Weights of a small GPT-style language model, trained from scratch on English Wikipedia: vocabulary 8192, no biases in attention or MLP.
Each number is 200 + 30 x the weight over its row's rms, rounded and kept within 0 to 999. Layers, rows and columns count from 0. The size before them is the row's rms in percent of the matrix's.

# o: layer 10 attention output (transposed), 96x96, rms 0.197, rows 77-95, columns 48-95
# v: layer 10 attention value, 96x96, rms 0.165, rows 78-95, columns 48-95
# up: layer 10 MLP up, 384x96, rms 0.145, rows 0-50, columns 48-95
# down: layer 10 MLP down (transposed), 384x96, rms 0.134, rows 0-49, columns 48-95
o77,131,223,195,206,186,228,202,178,176,205,222,183,202,211,180,253,211,165,124,126,166,187,172,231,182,240,180,200,174,180,243,156,201,196,198,214,165,208,223,227,229,159,178,215,168,204,202,208,184
v78,116,179,157,223,227,143,212,150,178,208,180,205,193,268,191,211,214,153,164,175,190,235,193,222,204,238,180,174,193,203,235,191,173,208,198,213,179,222,238,184,257,235,211,226,218,214,232,226,215
o78,124,188,187,225,230,208,213,157,198,210,218,217,192,202,156,232,210,185,179,210,235,182,205,227,137,243,222,213,194,222,209,207,186,176,214,239,173,202,245,225,230,282,151,217,237,232,230,254,222
v79,136,191,230,141,179,229,200,188,209,215,214,229,201,141,175,247,193,205,273,143,225,219,170,216,197,183,190,221,234,183,203,158,205,224,204,187,185,167,157,195,162,186,193,257,213,171,220,239,275
o79,147,212,191,128,128,214,211,212,204,198,215,239,179,152,196,207,207,185,255,174,190,265,155,232,203,205,215,220,232,187,223,183,222,214,183,219,230,154,157,187,191,196,205,182,245,128,266,206,225
v80,128,194,197,199,229,196,220,211,196,190,190,200,225,145,174,177,213,241,190,204,149,202,267,207,203,185,162,211,198,199,190,173,184,205,211,200,229,169,186,196,232,229,197,193,279,192,192,230,227
o80,131,192,184,203,207,193,234,203,180,212,188,174,273,173,165,210,219,202,266,203,167,190,248,165,173,190,158,149,216,190,154,208,166,247,260,232,216,184,201,205,232,210,224,160,278,188,174,212,173
v81,132,207,185,217,229,196,170,231,256,185,196,233,184,213,180,206,145,167,232,191,195,199,210,222,218,256,197,118,189,194,191,248,207,249,165,181,225,181,238,232,219,168,193,244,228,225,159,170,228
o81,140,208,190,194,218,261,193,180,246,190,220,219,143,201,230,191,155,150,242,187,199,186,180,231,226,202,198,129,198,234,198,234,175,244,210,165,186,194,246,211,234,168,192,230,197,208,192,162,196
v82,126,198,187,171,211,186,215,213,210,176,182,215,232,194,170,237,200,219,168,174,142,160,252,201,207,161,228,141,216,200,213,239,194,201,152,216,202,189,174,211,233,200,194,198,223,214,154,193,183
o82,126,171,213,181,173,181,243,241,205,187,179,200,191,188,197,216,145,241,182,160,152,201,266,175,225,114,224,197,218,197,228,217,203,216,184,172,183,205,226,223,230,202,171,183,224,218,214,243,183
v83,128,146,171,199,199,182,137,237,166,188,192,206,241,227,224,170,228,265,231,225,262,181,175,183,195,198,214,182,247,238,178,167,186,257,241,229,207,168,267,199,168,187,194,150,174,203,173,188,209
o83,138,160,194,263,146,188,153,212,160,164,203,197,210,203,229,201,197,250,233,165,231,204,196,167,199,144,181,186,199,212,213,189,198,194,246,261,211,192,231,201,176,207,209,129,187,213,168,212,207
v84,125,204,212,190,229,201,186,154,223,146,205,198,219,254,158,234,187,276,281,213,183,206,224,170,186,194,249,207,203,148,138,212,177,233,205,204,197,170,215,186,259,176,174,178,230,200,227,192,245
o84,123,227,207,190,192,219,257,171,196,195,226,161,159,258,188,254,176,217,254,169,200,171,236,198,181,162,261,233,157,177,185,195,231,184,187,183,188,186,214,202,261,141,161,123,231,212,205,194,207
v85,133,255,162,168,191,200,219,209,218,165,187,172,159,202,179,175,145,146,176,208,243,182,124,200,254,206,180,198,200,253,205,170,196,206,141,186,191,195,170,190,207,197,199,237,251,212,195,200,225
o85,149,185,209,196,210,153,207,210,177,208,190,169,167,207,197,151,178,175,163,195,208,221,169,194,220,190,140,209,198,232,212,169,213,229,152,224,158,189,226,201,217,194,195,207,276,194,198,215,219
v86,125,202,211,185,172,181,195,243,247,253,181,220,192,206,228,239,211,209,211,205,231,192,152,226,147,235,155,195,224,189,200,184,221,231,185,225,194,219,189,192,211,170,192,174,224,142,220,232,202
o86,137,198,193,215,137,244,190,166,236,243,184,243,208,172,204,266,193,181,221,246,200,174,183,197,147,217,188,195,218,212,195,199,208,196,175,258,151,221,167,165,183,153,199,213,255,144,188,221,226
v87,136,185,223,143,189,188,157,217,191,196,189,229,199,212,201,181,175,199,199,215,194,231,211,183,148,143,170,169,183,179,232,245,149,212,203,210,213,169,186,175,215,230,188,255,212,246,187,210,169
o87,157,194,233,169,167,216,200,188,195,185,218,206,215,199,220,145,176,217,197,226,186,230,239,188,156,149,205,210,185,220,228,235,153,190,186,209,218,160,161,189,245,198,206,251,241,242,209,172,134
v88,127,206,217,243,242,164,192,187,197,193,157,159,195,175,168,217,181,206,206,154,231,152,227,171,167,264,217,208,188,243,224,170,176,170,148,167,224,216,219,200,151,218,203,223,211,153,223,194,212
o88,132,218,200,173,225,133,213,192,178,198,186,133,213,197,210,198,199,223,215,249,212,205,232,230,154,221,230,218,164,182,224,113,165,215,217,130,174,218,170,239,174,187,179,202,171,169,222,219,205
v89,135,222,180,172,172,214,211,252,219,213,193,216,204,214,176,193,251,202,113,209,243,215,221,179,185,254,183,255,225,169,237,248,221,173,237,175,195,150,165,195,174,164,184,182,235,217,216,187,186
o89,121,193,223,151,176,219,210,211,180,179,191,223,248,216,159,182,233,184,163,198,209,219,200,176,210,208,128,181,196,163,225,246,214,160,240,164,167,201,147,217,177,183,174,204,243,227,281,218,230
v90,124,199,204,199,212,144,253,188,190,142,212,243,158,211,257,248,160,182,221,184,204,192,152,213,185,232,197,196,221,233,266,187,215,227,202,226,172,197,203,232,192,189,193,132,191,216,181,220,178
o90,122,204,213,239,207,157,236,171,201,211,213,274,146,202,209,228,165,222,204,172,191,188,157,168,179,233,201,156,252,247,248,182,217,185,183,208,185,205,185,208,167,214,182,145,212,224,182,224,193
v91,143,235,206,240,230,184,149,157,165,215,201,192,190,200,247,186,210,163,195,197,225,233,138,242,212,174,260,219,178,221,144,196,211,203,168,187,223,185,221,218,217,152,197,241,183,204,213,187,203
o91,159,216,224,239,192,168,134,187,180,247,186,206,213,188,196,153,226,163,228,173,213,196,139,228,201,167,272,211,196,198,146,231,188,201,202,188,246,213,222,233,199,161,186,229,222,214,211,179,187
v92,128,198,211,220,191,204,186,193,174,144,189,247,169,173,204,176,182,176,151,199,154,234,224,99,167,190,165,190,268,226,226,181,180,203,160,210,219,225,199,209,149,198,200,160,226,220,199,181,212
o92,130,174,181,184,202,173,172,216,187,154,245,207,163,200,196,204,178,200,133,222,205,222,215,189,184,155,189,189,231,225,212,189,187,181,192,174,163,218,253,164,146,170,238,210,223,209,207,155,228
v93,120,204,167,214,226,171,222,157,239,231,206,201,235,153,174,230,272,199,232,220,216,185,190,240,204,181,125,195,205,226,184,162,187,175,228,241,202,220,187,181,203,194,204,208,170,184,193,187,211
o93,120,212,171,218,195,184,226,178,201,215,187,213,190,169,175,210,237,172,238,229,256,181,247,205,202,209,154,245,216,216,164,174,164,194,219,189,218,208,186,184,212,183,163,210,229,213,176,217,223
v94,126,138,215,263,188,224,176,193,265,224,191,244,228,185,237,224,154,201,238,191,223,229,197,237,288,170,206,212,236,164,179,206,248,169,201,192,213,213,236,157,184,218,199,217,215,198,209,187,197
o94,134,198,177,195,171,212,208,198,248,199,230,196,215,208,249,230,151,188,257,232,216,223,178,245,266,180,161,192,238,172,214,211,237,174,226,130,192,199,185,206,173,193,198,234,181,224,194,232,203
v95,135,229,193,176,136,210,218,215,206,205,219,223,178,191,187,177,232,233,242,167,207,153,182,194,190,173,217,169,177,236,152,247,192,210,220,203,186,197,199,190,180,180,206,164,206,162,180,220,213
o95,131,188,203,126,162,196,189,198,182,200,242,222,166,228,235,173,280,216,163,180,194,153,177,189,227,206,240,186,212,238,151,212,171,210,202,214,203,201,228,189,183,207,226,183,146,188,222,253,237
up0,097,197,224,220,243,174,164,248,256,127,194,155,198,262,204,183,156,163,212,212,228,187,170,197,168,221,211,181,169,208,231,216,204,202,122,249,182,188,201,204,166,206,204,179,246,187,209,249,177
down0,097,183,145,138,222,214,178,215,210,185,260,226,210,164,171,172,190,215,194,208,204,212,194,191,208,237,170,224,212,189,158,275,202,251,187,235,190,231,181,218,199,237,186,164,218,250,191,234,147
up1,099,252,208,157,186,193,225,179,169,216,212,227,229,163,193,258,216,157,249,246,195,244,229,169,215,214,210,165,169,208,250,189,172,217,122,244,199,271,186,175,196,176,179,225,181,207,228,165,182
down1,090,147,217,195,196,219,155,171,174,180,226,178,202,208,137,201,177,216,218,199,200,145,219,235,204,172,179,240,217,187,242,207,234,218,233,185,190,242,209,220,162,265,71,203,218,178,158,210,192
up2,092,222,198,212,176,219,157,233,215,198,225,191,151,200,209,187,221,235,180,214,137,195,194,232,251,210,219,236,195,216,213,214,149,210,211,173,148,177,269,220,224,164,228,212,214,244,202,304,200
down2,090,180,203,182,206,159,228,201,182,168,176,221,251,209,223,207,198,154,211,208,236,193,181,167,168,212,200,188,230,183,165,206,261,193,192,240,281,173,150,205,198,233,200,216,184,162,177,93,190
up3,124,264,223,175,157,184,166,246,204,181,164,157,191,175,185,191,232,209,205,164,224,145,145,198,204,189,212,222,166,208,202,231,187,153,212,237,210,177,213,224,164,206,190,219,224,191,196,204,167
down3,165,219,188,178,217,220,162,209,206,207,169,247,211,244,160,171,206,159,257,197,144,162,218,170,226,159,230,186,157,148,173,194,135,211,242,186,185,250,170,234,219,230,169,182,230,224,141,209,215
up4,107,234,268,201,192,218,172,167,215,177,133,166,230,188,175,249,178,186,203,197,212,242,227,229,214,170,156,207,187,198,219,166,168,155,149,211,234,196,210,223,252,194,201,186,157,181,201,160,208
down4,098,195,199,241,184,182,212,222,157,200,244,221,203,213,217,209,201,209,155,223,207,210,209,162,220,191,161,180,112,192,185,208,221,210,213,240,222,171,226,206,202,229,294,225,183,175,218,190,203
up5,112,224,265,204,115,191,196,272,226,163,85,159,223,228,233,165,218,186,176,152,206,186,212,213,205,192,177,221,184,175,198,183,172,193,189,241,228,232,209,231,208,158,180,197,158,202,218,199,175
down5,109,176,235,186,203,196,164,176,185,189,136,228,166,191,185,177,208,177,216,154,168,162,213,200,213,244,215,232,211,157,215,204,210,228,215,150,236,186,236,247,200,212,194,222,196,221,216,279,227
up6,105,206,194,199,176,156,176,207,223,211,196,160,226,139,175,184,189,173,193,166,159,231,190,182,173,173,224,175,212,287,184,211,178,148,196,220,212,226,232,163,203,248,176,225,252,190,169,230,195
down6,106,212,119,174,207,225,139,197,206,279,161,227,216,227,204,227,219,174,202,202,262,176,247,246,240,246,187,224,194,171,180,214,226,185,173,230,223,204,215,219,197,165,237,202,179,181,224,196,109
up7,097,180,135,228,225,192,209,229,189,208,204,209,248,189,177,199,213,148,137,217,154,214,221,229,202,193,177,269,183,249,233,249,187,212,173,226,235,247,200,214,274,221,197,194,205,187,177,220,236
down7,095,180,219,213,206,225,212,194,214,178,152,220,145,191,185,231,212,222,249,202,222,164,148,190,192,242,235,180,220,188,225,179,191,162,215,142,198,201,231,207,149,195,193,132,241,185,236,256,228
up8,103,235,213,128,178,169,231,221,190,204,130,229,208,209,149,180,214,226,210,199,205,224,165,250,231,201,220,224,193,242,137,200,216,215,167,271,233,253,184,200,218,206,147,235,167,168,226,187,198
down8,101,176,252,207,217,243,230,162,166,206,197,189,223,199,211,207,165,213,211,271,170,161,281,236,188,161,177,174,208,170,234,160,201,159,234,194,154,212,180,217,193,141,186,178,261,176,185,173,196
up9,122,243,235,148,195,233,158,193,158,214,129,157,217,181,174,194,215,222,234,147,192,181,211,219,256,231,168,172,169,245,195,185,196,207,123,278,208,224,204,206,222,181,174,252,179,190,173,221,169
down9,135,216,192,203,161,194,228,146,181,190,189,223,183,239,168,175,211,159,217,138,211,211,185,218,201,192,159,267,217,207,171,191,202,207,186,210,225,172,239,165,195,229,157,229,216,213,184,208,261
up10,106,155,237,211,194,264,196,188,208,229,213,127,236,186,171,202,205,241,156,161,172,246,241,199,185,186,208,200,193,193,208,200,201,135,212,236,242,223,201,140,210,202,156,220,191,166,172,209,171
down10,105,210,164,205,212,173,166,214,201,201,170,218,187,244,217,214,173,150,285,190,162,202,188,198,196,218,195,130,138,205,189,242,221,212,202,233,220,212,225,253,162,242,175,132,199,191,164,242,196
up11,108,225,226,177,202,202,218,184,205,182,195,209,190,196,214,141,212,238,196,194,236,265,173,190,184,212,244,201,185,236,229,172,143,175,206,251,183,218,201,152,233,194,156,213,258,231,193,151,189
down11,112,201,145,193,215,128,197,150,227,232,216,225,178,222,188,242,232,192,217,222,246,173,166,206,197,183,158,194,193,235,161,216,193,251,199,186,227,207,179,241,187,262,187,242,150,185,202,171,185
up12,084,184,212,205,213,185,179,291,161,198,205,212,214,153,188,252,173,219,206,220,206,186,198,213,236,192,171,215,228,201,188,209,240,169,186,211,189,213,168,159,218,205,188,226,169,218,195,203,247
down12,085,224,174,186,219,205,198,137,238,209,237,203,222,221,231,170,175,178,190,215,253,216,215,209,200,242,246,207,162,159,199,231,174,207,206,183,146,189,254,212,171,226,163,197,205,169,196,243,152
up13,092,247,171,173,197,264,232,231,239,198,246,208,206,175,207,152,148,196,112,214,154,185,235,208,245,199,213,174,192,252,206,176,242,230,130,257,217,200,184,210,172,209,178,192,212,212,159,188,174
down13,086,209,167,198,166,151,203,145,161,189,264,185,198,219,228,279,202,212,228,254,258,221,189,204,180,160,227,197,159,161,220,204,162,203,200,199,150,199,254,207,202,169,233,168,220,177,253,216,174
up14,102,204,211,171,157,171,144,180,274,206,193,158,237,179,219,230,267,179,248,224,171,172,221,156,203,232,200,193,190,233,182,231,184,213,204,170,209,243,232,235,194,221,206,247,167,197,151,195,164
down14,087,204,173,246,203,281,201,235,194,249,186,192,229,185,232,175,195,211,205,131,202,160,212,229,174,225,217,229,159,211,228,178,224,186,168,178,176,217,183,219,201,175,259,161,264,274,256,154,213
up15,092,176,173,207,256,187,249,177,187,142,197,199,229,261,205,192,224,195,197,215,206,178,146,116,202,246,156,160,196,182,237,254,200,195,196,182,203,228,202,198,176,226,225,161,198,186,168,217,148
down15,081,213,143,173,150,202,179,218,222,252,204,186,165,190,175,235,192,226,251,204,177,218,224,275,200,165,218,238,147,239,221,171,239,218,204,230,210,215,181,191,200,184,233,237,181,211,181,240,255
up16,104,209,204,184,183,163,269,183,189,178,235,231,174,184,190,177,244,191,204,213,170,219,179,191,189,202,163,204,162,232,249,222,184,170,195,211,190,227,202,185,164,202,182,203,209,169,202,178,223
down16,101,185,190,194,244,169,170,181,210,169,254,158,206,225,203,192,198,179,199,186,181,199,211,199,221,188,207,151,203,229,219,209,188,191,176,166,136,235,197,149,226,244,215,140,252,220,218,252,178
up17,107,161,238,157,218,218,169,193,268,152,162,195,206,225,165,220,149,153,254,247,185,187,184,175,242,220,219,211,175,205,195,190,162,184,171,217,190,186,199,189,182,166,163,213,217,187,186,227,139
down17,107,75,143,230,238,177,181,188,187,145,220,187,207,188,187,234,179,163,191,204,198,208,192,185,166,218,202,180,205,226,172,217,205,215,227,205,214,242,214,176,219,189,176,241,235,200,198,203,214
up18,093,204,224,141,207,239,229,228,233,203,203,191,209,180,190,234,138,171,190,164,136,235,156,237,283,187,202,201,206,211,197,198,192,186,181,192,208,282,177,210,223,152,183,186,188,213,227,215,178
down18,086,240,149,212,148,174,177,205,176,207,186,197,188,164,184,176,209,224,192,239,238,171,220,177,187,202,186,246,223,234,181,174,163,199,170,227,236,163,236,251,180,215,186,179,219,196,247,178,196
up19,106,232,211,219,219,271,220,188,250,139,186,158,233,204,217,194,177,192,239,188,233,190,242,186,225,182,204,187,174,188,191,203,158,143,178,194,192,198,182,157,253,194,227,175,213,183,216,225,194
down19,095,200,193,160,180,167,168,201,193,223,226,224,160,169,138,205,202,228,208,255,213,210,190,229,194,188,189,197,182,139,240,169,177,192,164,188,258,196,212,184,196,223,342,201,190,209,198,223,197
up20,105,194,233,209,166,175,191,176,185,132,212,225,159,179,199,151,250,189,196,215,220,225,239,175,241,176,170,218,148,230,178,167,197,135,186,210,206,196,194,200,216,193,170,229,193,137,213,236,178
down20,106,229,219,181,204,220,217,225,202,208,228,207,178,165,169,188,188,227,212,193,217,182,174,161,182,203,183,184,244,255,205,153,247,243,158,191,193,179,196,186,203,162,299,183,185,226,168,161,196
up21,096,201,221,211,214,178,221,157,243,165,142,204,172,200,158,144,230,208,207,240,248,192,207,200,189,240,215,228,182,220,126,229,215,184,204,221,226,177,175,274,228,211,190,177,148,185,209,148,181
down21,091,167,168,173,177,210,227,246,179,209,247,181,247,210,240,272,184,213,209,178,142,222,218,193,188,163,181,198,198,203,261,176,181,201,201,180,164,200,182,171,165,197,207,252,226,231,195,243,203
up22,105,188,265,158,136,189,196,235,168,223,211,156,199,208,207,192,234,173,196,203,190,215,167,212,173,251,214,155,158,221,238,228,158,227,175,219,177,241,245,219,190,222,146,176,212,158,191,203,206
down22,116,248,162,185,188,210,207,177,197,288,233,205,219,210,233,205,183,242,123,188,240,213,147,224,170,192,194,193,214,146,184,185,174,236,164,188,208,159,201,228,235,190,188,165,239,255,197,214,189
up23,103,236,206,221,173,209,148,179,142,200,208,189,204,187,178,211,157,190,127,222,229,256,220,201,136,230,180,227,208,200,194,145,110,174,175,212,220,212,199,158,234,165,192,235,199,174,227,199,198
down23,101,197,212,160,216,138,157,142,207,199,184,205,179,261,200,181,241,215,226,228,178,178,226,181,185,192,247,176,221,241,186,243,253,254,208,189,225,198,210,185,219,212,262,153,217,230,214,187,228
up24,100,277,227,184,167,184,224,223,151,154,219,195,205,215,183,174,165,175,183,192,199,225,213,198,211,186,165,248,272,223,218,216,167,192,226,228,247,198,262,178,204,151,188,192,237,251,210,207,230
down24,102,257,160,260,211,233,206,193,223,166,150,189,179,173,207,194,197,232,206,210,215,164,202,197,161,164,210,219,201,162,178,141,180,179,263,198,210,168,150,182,216,199,245,210,167,201,226,205,263
up25,107,174,201,202,145,204,154,221,271,135,151,199,158,178,211,200,278,147,253,173,245,180,199,175,229,182,254,179,184,224,252,210,204,185,195,226,174,212,183,163,188,232,164,230,181,193,194,202,186
down25,112,191,212,225,173,153,184,191,228,262,190,166,169,172,216,172,264,232,220,247,191,179,211,210,198,176,207,198,223,198,186,204,223,217,213,174,192,272,205,179,219,242,124,196,144,206,165,199,203
up26,100,271,182,214,211,165,168,188,217,179,200,176,244,203,218,173,217,180,240,224,214,247,210,214,240,163,183,183,189,144,244,245,162,162,208,182,169,230,190,189,221,136,223,233,185,199,193,218,142
down26,093,184,229,177,205,200,157,197,200,256,147,245,148,140,189,245,182,227,189,216,180,148,206,203,149,197,207,196,143,221,212,192,256,193,175,216,270,205,138,181,192,172,269,199,191,240,223,248,262
up27,096,205,164,211,204,203,198,157,165,123,202,220,208,178,232,244,247,185,219,244,182,184,244,149,181,219,161,195,187,191,180,259,164,183,192,245,222,234,217,197,195,201,211,175,194,230,210,241,242
down27,094,219,238,196,173,167,226,214,226,236,197,200,249,291,206,156,176,152,175,161,183,211,223,242,216,195,223,211,241,213,224,157,202,215,180,223,260,209,189,127,216,224,242,200,194,203,188,138,170
up28,097,180,201,169,163,225,227,220,241,259,205,196,206,130,208,224,164,159,216,212,219,221,219,169,197,226,177,172,215,171,218,236,201,169,171,198,161,223,248,160,217,246,217,231,210,204,208,203,166
down28,094,205,185,249,193,166,189,240,225,187,202,194,163,209,221,240,205,219,183,201,185,185,208,217,154,165,196,227,181,206,175,187,188,199,146,177,261,247,192,205,241,170,179,178,194,202,147,196,255
up29,100,202,237,190,180,213,218,256,224,203,194,208,176,200,212,192,239,199,236,184,209,146,177,210,176,187,179,214,195,232,206,157,173,182,208,222,187,195,234,151,208,184,197,262,223,172,226,224,180
down29,104,172,173,186,154,201,171,205,211,199,173,180,176,169,154,211,213,206,196,231,243,225,219,176,224,197,250,182,192,200,171,230,153,239,211,194,189,219,161,199,233,202,101,172,215,258,114,203,204
up30,101,209,233,228,206,229,188,224,202,230,199,208,164,192,181,165,227,213,177,179,222,206,185,164,239,229,186,222,157,217,175,214,220,184,199,185,217,245,198,266,235,215,187,263,162,176,207,168,149
down30,101,242,184,188,190,232,213,196,208,224,258,271,206,187,285,242,193,197,169,177,181,167,241,202,215,200,205,233,140,236,211,225,196,195,204,179,172,203,235,156,202,253,197,238,147,280,182,204,205
up31,100,214,256,169,198,202,206,219,183,214,114,149,159,214,177,192,183,215,242,188,155,207,203,265,221,218,201,187,202,228,194,241,190,229,186,229,267,185,252,258,167,167,125,229,180,188,209,170,197
down31,111,143,238,197,220,232,215,207,248,218,216,213,198,197,189,252,157,187,209,215,169,119,258,234,160,186,194,163,194,132,228,193,168,189,239,188,195,214,215,235,187,208,203,218,188,218,161,210,201
up32,091,251,235,210,182,232,204,213,208,248,123,176,214,161,178,163,202,205,168,233,191,237,139,204,252,207,197,176,169,211,155,227,240,209,167,183,175,248,177,161,235,159,185,176,245,178,194,203,186
down32,092,199,205,210,193,129,210,187,164,213,181,184,254,207,219,139,172,138,216,209,170,209,197,217,269,208,207,231,201,157,172,179,199,270,233,183,164,262,212,215,169,226,264,187,187,220,242,224,203
up33,095,251,189,255,153,157,221,225,218,192,213,224,254,201,190,155,202,192,201,190,212,223,198,215,166,197,210,199,140,165,167,198,224,237,205,263,236,231,196,188,217,207,188,242,258,165,178,253,176
down33,096,188,175,168,141,191,173,212,181,184,152,214,204,216,154,194,233,230,196,224,185,191,176,209,182,171,232,270,202,222,241,222,203,202,247,168,174,205,273,237,186,216,205,133,178,239,203,198,225
up34,113,200,255,190,210,236,183,191,192,242,211,168,160,259,187,227,246,172,207,206,203,250,189,174,202,205,187,195,212,215,231,161,151,207,206,190,206,194,215,217,208,200,193,221,193,179,172,198,147
down34,101,230,218,234,202,203,239,179,112,133,227,153,172,195,230,167,164,265,224,176,189,197,154,209,193,226,208,249,208,199,191,191,213,262,206,184,231,181,163,211,209,200,229,168,216,192,193,256,233
up35,112,200,237,224,197,193,157,228,208,222,210,233,277,219,211,210,198,168,150,229,243,224,144,236,209,202,237,179,185,229,176,175,223,205,224,192,180,219,245,178,170,173,175,194,240,186,194,254,184
down35,118,216,216,185,194,179,202,234,221,156,232,211,247,233,171,194,182,220,191,190,221,152,184,257,205,233,191,209,201,187,192,168,226,252,220,224,241,233,193,219,205,206,152,188,203,276,199,217,192
up36,104,193,282,218,179,190,170,218,245,186,174,218,217,201,199,185,206,227,193,198,201,214,199,163,210,127,180,167,194,160,224,151,191,173,240,211,257,212,205,193,221,160,182,209,171,175,228,229,232
down36,105,202,216,228,217,225,187,154,207,237,169,196,171,205,213,216,162,208,201,228,232,145,274,203,175,205,228,192,230,151,225,239,171,212,189,217,147,186,211,190,196,277,259,205,190,205,211,182,216
up37,101,209,204,189,217,223,156,208,247,208,100,172,208,206,178,215,173,168,193,244,208,213,165,197,158,210,240,161,217,202,197,218,126,233,185,183,271,198,224,178,239,187,179,195,207,190,180,181,244
down37,104,167,212,207,189,221,219,226,154,207,205,179,216,189,227,173,123,166,221,194,202,204,209,168,175,234,178,192,240,179,156,220,250,247,182,247,141,234,199,194,110,203,245,173,202,214,236,200,237
up38,102,233,221,146,185,176,187,203,189,173,126,200,219,192,164,190,256,185,203,223,206,171,220,209,197,239,171,295,176,194,217,170,176,209,222,227,245,245,278,225,177,168,190,230,182,184,206,170,186
down38,096,130,224,236,255,234,189,207,189,152,158,183,189,187,214,214,214,237,199,206,162,226,193,215,202,223,190,192,254,198,231,218,217,202,224,189,164,183,180,194,222,231,265,173,210,186,232,200,183
up39,114,175,241,175,231,232,184,179,266,149,211,199,160,228,150,205,202,177,234,214,192,187,240,170,205,202,177,185,156,234,142,197,172,174,199,205,208,213,216,165,178,181,141,264,198,194,167,215,245
down39,127,169,192,195,245,206,216,151,170,211,224,233,197,159,189,224,224,177,212,255,204,169,229,184,148,131,148,263,184,181,228,181,181,157,159,177,216,198,199,170,254,208,228,191,176,218,217,208,234
up40,102,189,246,164,186,165,195,195,214,243,192,159,195,188,155,196,235,181,211,200,151,214,181,178,210,230,180,197,177,221,209,188,137,219,191,244,229,276,198,180,191,257,142,215,228,222,230,220,214
down40,100,197,244,247,174,196,192,207,223,172,255,259,217,188,243,181,159,203,217,167,249,171,210,196,95,193,218,217,213,176,183,178,218,147,196,140,199,197,256,170,181,205,255,231,154,150,193,231,237
up41,093,190,208,113,209,224,182,189,185,188,215,192,153,250,194,219,205,207,260,193,210,207,160,214,167,224,174,177,180,213,213,214,169,191,127,168,196,236,217,171,229,237,125,250,211,146,182,158,203
down41,102,252,171,229,199,184,184,185,231,231,137,260,177,229,197,174,213,188,152,162,216,201,222,246,210,181,195,185,236,174,204,243,258,173,210,218,218,169,186,247,169,227,209,129,189,220,209,230,261
up42,096,230,216,172,154,182,240,195,207,193,148,221,212,196,216,217,190,156,193,189,192,242,214,228,252,251,213,239,129,240,194,254,186,211,189,222,228,209,195,200,202,160,180,206,186,194,172,186,164
down42,099,178,158,138,250,198,155,167,254,220,199,179,217,161,216,192,197,235,215,181,202,191,169,133,204,173,239,201,187,228,210,180,175,218,239,218,117,168,192,201,211,178,240,208,259,260,167,164,187
up43,083,176,156,215,175,182,230,242,220,186,206,231,194,131,188,172,198,165,188,228,211,178,193,184,251,203,166,191,237,170,177,194,206,203,136,192,220,201,254,224,243,226,195,210,202,175,195,173,185
down43,081,209,231,144,225,226,205,144,201,208,226,213,203,231,217,235,203,225,161,228,191,225,204,213,206,232,220,187,95,198,236,238,185,211,260,221,160,207,142,173,147,194,218,185,205,245,165,221,156
up44,114,206,219,169,194,187,215,247,184,207,182,178,191,222,195,192,191,208,179,215,240,198,200,170,221,200,180,192,155,225,164,194,152,170,188,188,195,180,197,169,210,174,177,242,217,228,161,226,214
down44,128,183,213,183,264,254,188,191,222,196,178,286,225,219,229,156,196,196,173,143,140,172,199,169,189,187,225,190,221,199,205,162,192,174,217,182,213,172,179,159,194,206,172,189,207,266,190,268,231
up45,102,232,180,219,215,224,179,245,216,187,182,191,216,141,174,219,125,187,246,215,238,225,176,239,202,226,253,246,216,222,219,175,186,194,149,224,235,200,260,197,207,130,202,178,201,206,199,206,232
down45,094,180,226,183,227,193,185,216,238,152,217,186,272,211,220,151,169,163,182,210,144,187,156,195,222,216,205,181,234,154,142,250,194,225,286,239,203,217,194,182,202,204,237,193,233,155,205,186,195
up46,103,249,189,150,153,210,170,247,289,165,220,169,200,168,193,144,211,217,150,227,223,190,185,175,219,255,218,230,179,215,170,227,187,163,201,211,204,295,219,170,208,154,210,197,217,211,180,212,171
down46,094,178,154,189,178,192,240,153,167,224,203,175,249,213,207,201,187,192,231,225,132,230,198,225,163,197,209,202,223,178,195,145,251,199,221,175,241,195,187,212,227,207,293,216,207,169,182,162,174
up47,110,175,257,211,206,231,170,205,164,164,140,196,215,196,137,264,202,156,179,187,205,197,175,237,170,231,192,205,181,233,228,162,201,175,156,190,217,165,172,216,231,203,166,278,191,184,189,238,167
down47,120,230,185,226,201,182,216,246,155,192,172,242,229,174,212,133,181,159,135,245,190,196,192,183,177,165,233,238,198,156,205,252,233,223,205,214,263,204,241,218,178,208,191,194,197,232,203,192,142
up48,102,213,218,283,187,192,194,180,177,188,214,231,175,173,198,200,208,202,203,196,216,168,184,265,212,170,185,227,200,143,216,223,246,196,216,206,192,191,251,225,188,206,218,170,255,240,202,178,266
down48,091,174,164,141,198,169,160,209,218,200,211,183,247,191,226,215,180,181,185,219,176,240,221,103,211,240,225,189,234,183,171,192,156,234,225,225,194,185,162,192,225,211,224,234,138,177,195,227,156
up49,091,210,172,223,166,155,237,202,164,195,225,190,174,180,215,150,245,191,209,217,180,219,232,140,242,211,180,234,135,206,233,211,160,183,215,204,219,206,196,221,220,189,194,182,145,183,197,183,185
down49,093,185,197,205,197,224,216,206,244,194,199,197,207,195,169,240,183,167,180,202,204,249,157,204,187,205,190,164,228,225,165,179,226,231,160,232,157,164,225,205,192,175,271,192,225,204,166,140,204
up50,099,235,223,170,193,201,206,239,187,189,206,259,224,284,183,146,227,207,204,233,190,186,140,182,172,178,178,179,187,180,153,146,187,239,168,247,211,177,228,169,169,212,143,187,220,204,205,208,195